From a checkpoint of a small transformer trained on Wikipedia: vocabulary 8192, 8.98M parameters.
Each number is 500 + 50 x the weight over the matrix's rms, rounded and kept within 0 to 999. Layers, rows and columns count from 0. Numbers have three digits each.

# q: layer 9 attention query, 192x224, rms 0.183, rows 20-63, columns 128-159
# k: layer 9 attention key, 192x224, rms 0.189, rows 20-63, columns 128-159
# v: layer 9 attention value, 192x224, rms 0.239, rows 0-39, columns 128-159
# o: layer 9 attention output (transposed), 192x224, rms 0.206, rows 0-39, columns 128-159
q20:424489514502447518511563463490507480492439428525524472439469425501507450496482549509519498460465
k20:538512524555531508491496485537536449487484540491533495497500450489474480474493507472469549464499
q21:463531511497504518416567465489450510495509541505498505519501591418458551507496525478517524457383
k21:463476451545540502489497501585507482494534566458537549549530501439479484485454500435561483456540
q22:546434540565528566495585512532525465569468521485450524475513498428618502528514531570477498542536
k22:507459554444557548551508477576498424504400482474524455545531449492465506492562538401471544513509
q23:472455519520514531518551449430494438461481569456503481512492475470567490499485447522474494450450
k23:472433514519489490463506458417492513521510540572479528423456466522489573447524408560524530558416
q24:507529440458523443458449528542496525528559528542479484465553509395482528480473461527514532450526
k24:456507489470486488485433535582544469519493489477474572514573605498562509486400514518525491514546
q25:508485506505514488515503509512532468458508502530507486498508465525460499473497424476465428496464
k25:528491553552466516550556513438550547514490506539490449531534522455555460475495529498474520472485
q26:444468507521480467488484459531469391576487490514502507543572483534501470499469486384525508525522
k26:433467551500500434486508513482471492489466462567511479439451498489506535490471482471486597563576
q27:470479433458505542491507494408457430494521553510446436500422476450449502448471480564489512507484
k27:515440482539489514494516429477493454419449460498518440455441466494547555479454550424490457512529
q28:503537455566508522519562479558469497490396504485490438539508470495491524565520452444487525520552
k28:504556540493519542478440467532539494555482501471454483553410572478531458531597494487509474575511
q29:533533478541485444616450428506566504555564580436493590506465348546560537497459552482529421514507
k29:569493559436481414513486425489529486414604487446515492483483564500459535495500478528537451491549
q30:456488526489409581534501577543601495574531488549584458585528458624502589533447516540557507511474
k30:412526497520459504487561478511561463458540565468509534496505556576552518442514564440468462535511
q31:574471510395530531500527458502446494528484470500531448546599509505484492380662489433487514484485
k31:532533532464538504449507544483468493486488442500508466428614516449533539531562408486498509566456
q32:520595474504571516564532515468412452500506464458507544518437523474485534515510511490479424482505
k32:437538522440461513464468503546430450491426458538514442427497470409448572503504491455502451450507
q33:506542368461462549493564522490521453531532567483584461490510553442479566564571551483602509544532
k33:539506462486507478485539536444549477498472538480461546458525511534513496588441464602530583534454
q34:357516532546506509542570470505551496543553567515496554492485500544448495471490529491522494511559
k34:419525554539479473534530494549514512501521563550477559486371456489512483451468494551481473525536
q35:510493437500462515492479465426511478461502530494473544468515505476480558466491499531528499487577
k35:428503512505492521541535482527522507569505532492497526525518453474495485526463549530483514477423
q36:402501484474491497539463443475530480515523605512550545456485454508460567504483517440424532394519
k36:495520494553458531519525550488493520529486561544473494578473441543542534447461549413433543457523
q37:561464472557511506437452479427517525500476467469525531476472544510525478560443493565523472520556
k37:478465508467529510461500460464521438502505514517455528526405495505506466514495474527512511603473
q38:581474485457475492574515449459511465541490516492479459443439535456495439468501530504438422583507
k38:531497505472521482456485488565510480482574500467455479547456498465485483510515548472475485483482
q39:570507461567519507510462454516449540476466476482489517529547484510502594429457621466558568504468
k39:494577469542464516525438544523530535521500539415497549530562463561442445533468463458497502456528
q40:443571535472388527526506503565523476505454478456576565521480514560462501548573488526504588461485
k40:486492582586489490551468545516543512489503548519453448471483449535484522455506515501481610577513
q41:462515496478494488545452591511526523545532442513496515463527482448486577532530540532492553450459
k41:516509524515453432527514482483452428500526487432537517514521459491440476590542476547513537520571
q42:452397513522493456551484499426481480492477474557498362483489535510478538481498442511430501462499
k42:536484484501429520498434501450471552525469448552441550555528507494438491485486433602488463511530
q43:598504529463455474571471485451558585565526542406497505443479540571495516512491417533498500464472
k43:452526499430558475475472443509448547528483511432470522488541502527497543508536528569558524503505
q44:464508493500421551530464454562509473440553501546514553534435506461510436506525534524589477495509
k44:451460513472526510512497606544483466549550527570493491431490516561480509510474493521498535518530
q45:522468549450523506523458500522591455451471469601495459461455570534529522434522610463431468522444
k45:614504514539493488438534513573550457434486493474525517542583481516498492430491568478441465534478
q46:512481526555490474458467547515493448492484490542479479479444473527508442597518484437496515635503
k46:578467504480512497410464501486518494555514491440531560457508484510535447439479580499563452496513
q47:533435485520482568541532508439517502500519561521537503473507479457523441460550497582521592462458
k47:543441455529525554487506535472538466477496509460565531487465506535489522420485525515584475463486
q48:558474499504524517479506516532455485485517430435505587532462474530493460466461490502551531493555
k48:538537524433511531437542479519479498506460481450505558461448466561455510498441480426564540500525
q49:448541524497531409493575535519497601484442492475529553530637539467512492459506473485472584537500
k49:525552543507526517569510465459526475547527455491538482506512508468454505508461521482480510566555
q50:545452581509469474407460512494524517472529533557543527478563494539481511519520501567431395509558
k50:512508441502498584533473489487458480541512498516531511490502468434486473505472475597488478463544
q51:508526459480390488472564585511555574462494364455532509521532535425508474510490563529524530520577
k51:522529477434517485523456527496533463519567447476468551396454516500472432498460530496517551473481
q52:446519522491515536468508515492467569539507590470452407534555460441568509494604489526537521465359
k52:544556421554540500495446432499474487542521514533515490485482564534545533473501526498505421530505
q53:546573416446487534558475477533541554523490473521484594474567506524507580476490498467496539500413
k53:511578474513546456515521454484481403462523534517515544475566540448458554566516506450580490554471
q54:532599547463434466483443466546487434488544518521528514503546481436533545456531512452531490454419
k54:406547590499523504433396533429477455516492441530476548489487477499506445510538486498466496479539
q55:492451521517483521517498530535405515508572442450522492451427489480484453515512481526502420458569
k55:507466495483545563522478504480577483534492476449527452484386473496531478490575464512479519521392
q56:427548454530501462531434464484488441461488529456536493430488520462520478446554438461491507519432
k56:528497537560454496473467406494490511536466513505522545513543433508577479505503570498515438485534
q57:533493430461516506577522525569504484562477530500577539560505557507504478392439529494513505494501
k57:498486536486444518442527506506536502465523563443522461489517535499478471427408478462471488464416
q58:509495482543487474508495552469384464450517490479500531481459477482475453485520440492451560515486
k58:486492473533509430510412533522471458493546495504515534461473518508537504446493523488534468477503
q59:555417473460553475546557533459483499562487508528591441503510436519511483493445486501493472449505
k59:469499465452517449533490527469477464484515504537563398437445516489513423417574498435387587506542
q60:454489493507440494533457562542515517520507474466515540492547538479454620527505512550544519501463
k60:491563536525503478585530545488471462536459480442539504472470466475471521543562510500530458541453
q61:471492490473530458450590523494507482481524493501497555437501442430434502570535506473516526470522
k61:531483456489418497499523500509542449466569501493483531547457539471558557482481506492493575559551
q62:502483492502553445428507511495499540537464458509525597487567479453483556475523532507484446519540
k62:413470548513392545418537486561483482463520526550476536453529542424572439418552464555499543521485
q63:451559447434498573472608573605496450525535466546485488559492468419510522564443490568435485443485
k63:480534542485533533550527522484492477501566462470527531484520533464557624459567462438524533462522
v0:453457476514530563479471485513502497486591446489467480492434512538465511496477536536523469410471
o0:442481441541532454512504504472491507510387509532485487500555602443532498453515493571499558524497
v1:477485542514471434515540529510520480529483570493482485495480486453453526555481494494535551456539
o1:548554426455579492494456553470449440445507437540559508526544549555519500487520550524492522585498
v2:452482477489456502498499519442616488525505527485523476527505518517519461508441465496489571505464
o2:531583471480562548565458434534445455550514462451553442528514547536519524527513526570459497465470
v3:486575545564514511491483527510535453494508491531460430484532484449513493509492535506499525520494
o3:599467457493439503491554470508467512497492510468518572491517515504451452472486497480527520516405
v4:493481456577501460514493400493537479518550552577496415528477557527466520439456471545505465482536
o4:594516512423518507408532554500511542550425508407483520458556463471572536594541557504490545538454
v5:572581520409500514514458487487444544468517509622497536474484509515529493543471527511529471486489
o5:548435493566479496524498536529556476491547574405488433423538466572448493402525449480511477512504
v6:464537512488523533478540576500511491515497519533474435451494522522452555466535543577509532461426
o6:535489449460527460596465477507538525532449445455495592506503457585493492587495545511496529469601
v7:502509451537498492468464498485509460495519439529470558607561529540449458458552576497487482578459
o7:421471507524515503545535506572492484530433491486455478441501518475526568519467467565487520475638
v8:572457509473549511520438471539485558439500519516516564442514502515449524469537490548519538469471
o8:451589484566498513551512488535513435494522507484569507535534468547523487448436494472481408530504
v9:483560465531490523514470455489448520495451523469481454469502507463477505438495479537459445416524
o9:482435496472482586445523536507565498539521495496554541496553542535493453547538505501527527550462
v10:513475530488467466492475587520509507483506544516471502530448543451497507485444541501465482445491
o10:489567478543425540516529428534492489546468519504488511448552433590472494497501466585604569551496
v11:495528526459478496483491534503478634474441553453519563459476512510479457559540528454459500457488
o11:491479456456576510515555475464478416516519485503528408470505421464506441481483458460526484537444
v12:502479524468432462531439455569472522446522405515492481497578479508447470568517523459536509510510
o12:470484460516501502448513519447484467512507567454489486579454497513479524504488483558524497536535
v13:528514465514498512463448499509490558494528546526537553513484436452521546497495498536534520548485
o13:463531493498499448524574518450496462524542414493496481472491574570565457530526517484502553506527
v14:441502470612515435465501432507500465465481566548472415467459548541523480475508504525433475540522
o14:507551506509512568522563483519519485536496465449534594471540528445488470492470492428544545498500
v15:496471564471556503466456519457547479547505510505507496505563526468455574522578489500491498515547
o15:484497519477513474481532546527501447416496476526513521516413429573536544512434570533459493421538
v16:505541482505473443495415498506554505442481480501493494533559541523545493444492500526460586466545
o16:506507482569461581562568464480488463463446513487496532510457438527467501575524461434541463474448
v17:510529483514449491502576546500502438532557439536484494560500557477518488570542524460535465500492
o17:479520539532508508433444501539456563470517536466475551534468452519521453462458516508471537512558
v18:540414489596549516516497502512487480427448432533514474463496405514511512447532470523483468492479
o18:495579487404452485536527507471569449494539580514594557542487534532494505471455582462521473471560
v19:559460494473436505535516462498554482489561507584468542531537434515426561448475482467466501447477
o19:506496482457602443466517494528493531513468478444530453489525496466570416530480502573531482527460
v20:518598483459491548503411480529534443539541491515516533479481539546410437579459551529486501466510
o20:455374502560538459475459498502457508489499550576517486468477507440510542495565484522520484549459
v21:512463463512467517514517449499516465594523545572454451467538517557569424485521548541512474431513
o21:539573459528471508497457518596459546435497481450413496554469536398383635566512484540507512519502
v22:471466484430504465515525479576498518467446504599487541478411527464549550471408547504543474488473
o22:463501537592540506520477475416536499509568507480505557497506558558549495457605481435436544472480
v23:502478482508486519535497560517523421496408551532531462528548507526529455507508519445498540437544
o23:484510567507527509492525523524508501480567457501423501481495520517487510471473477495470445460478
v24:541475496473466496426512457522429552440558495448459499466523455498483462513467509506438555501476
o24:447480515458491529567512500541534429533412483601521538512422485509502497509556520531523431585466
v25:484477597523438488494453540505491492490535503507511515466507491413486548505466567456436484503453
o25:508527440502495493439515523486553522460494507486533439540481446567439405531555451508565488441551
v26:510528479562431456526447535520426510498473459531442523504405513449544479540500439463488477506534
o26:451448535494500534475505490527483493536497538436522462550452551546450491503451578451495583542490
v27:510537492547544498504480550529477512494541479470553515502514496549496535488531502482484522494453
o27:564479509441431525518573455502492487458418522476433473451465548503569499438476475616477488505459
v28:519494502468498476436466450488463531483442510487476557474527540491497503495514498448395492481574
o28:533524557525532485452591492491529465455463456525541516412525443521476510553500495462483496481476
v29:477494469498409523526569517493521526429480538486535487563491557504563512486516498514424547481553
o29:548541531501560449454480523485445496559449505515473497539546500442461461542566489506566484549481
v30:527513499502504588484528476497584503540498452480513490457529478424507499485485483443504542467501
o30:470490469481488496561482487565429482483525577495487499530534499503521505503565532546513444504485
v31:520490491544486505522527467490579504452520530512454572474528472439530447570484504509534505485518
o31:528556460497545532496493452480427538491475473479534468498544462436509477423515505479455480550496
v32:575468441462487464461487537480468617461493452541498473532567486469491515474523482525452500525509
o32:454555523565510561486520493522561460489520528491461527479457527568490473516549505493541452498481
v33:541496555505574484604480535424551513574397473551509573486452504449514484435537551555396540539542
o33:451503480497496528455553474464474495491536533474521456511490506565463526511435499481541470461481
v34:531557513516475505521565536539557512555490518482503531525452512527474430504535492457525544477467
o34:481565526517533490535448471398507481430519467496581504506449478527486486521499516577471469530501
v35:554476486447443516470507482503529485498477526538523459561486404483541493522548614551471582446483
o35:480530469425575482525480527515532497464567519482437513367484506469462585527472475444527471595468
v36:498472519463454463512498466448506510465494430500508525462520499541491464565506467471490511487519
o36:491508548506556551466527519577521455520507516522480499501501476475523526496502502512500466499530
v37:494500538465499438442477508484434480476560492477545600548509465476506473590503559496525487485467
o37:484494479488543567484487500477525515449490457548527462428507501485496536440506455439480504523591
v38:399529501566467500490487594495445475510503479450504546499514546509543588450460472475491486512412
o38:545424478487512524469498519511518467510489404573478471547544436471514428517499529473541448464574
v39:541560537525514564504550506566525482556484496477480518495500496540502579535516505508496546418496
o39:542461426493517529520458526510479574468543488533516515508492484457510439466502494476535507493422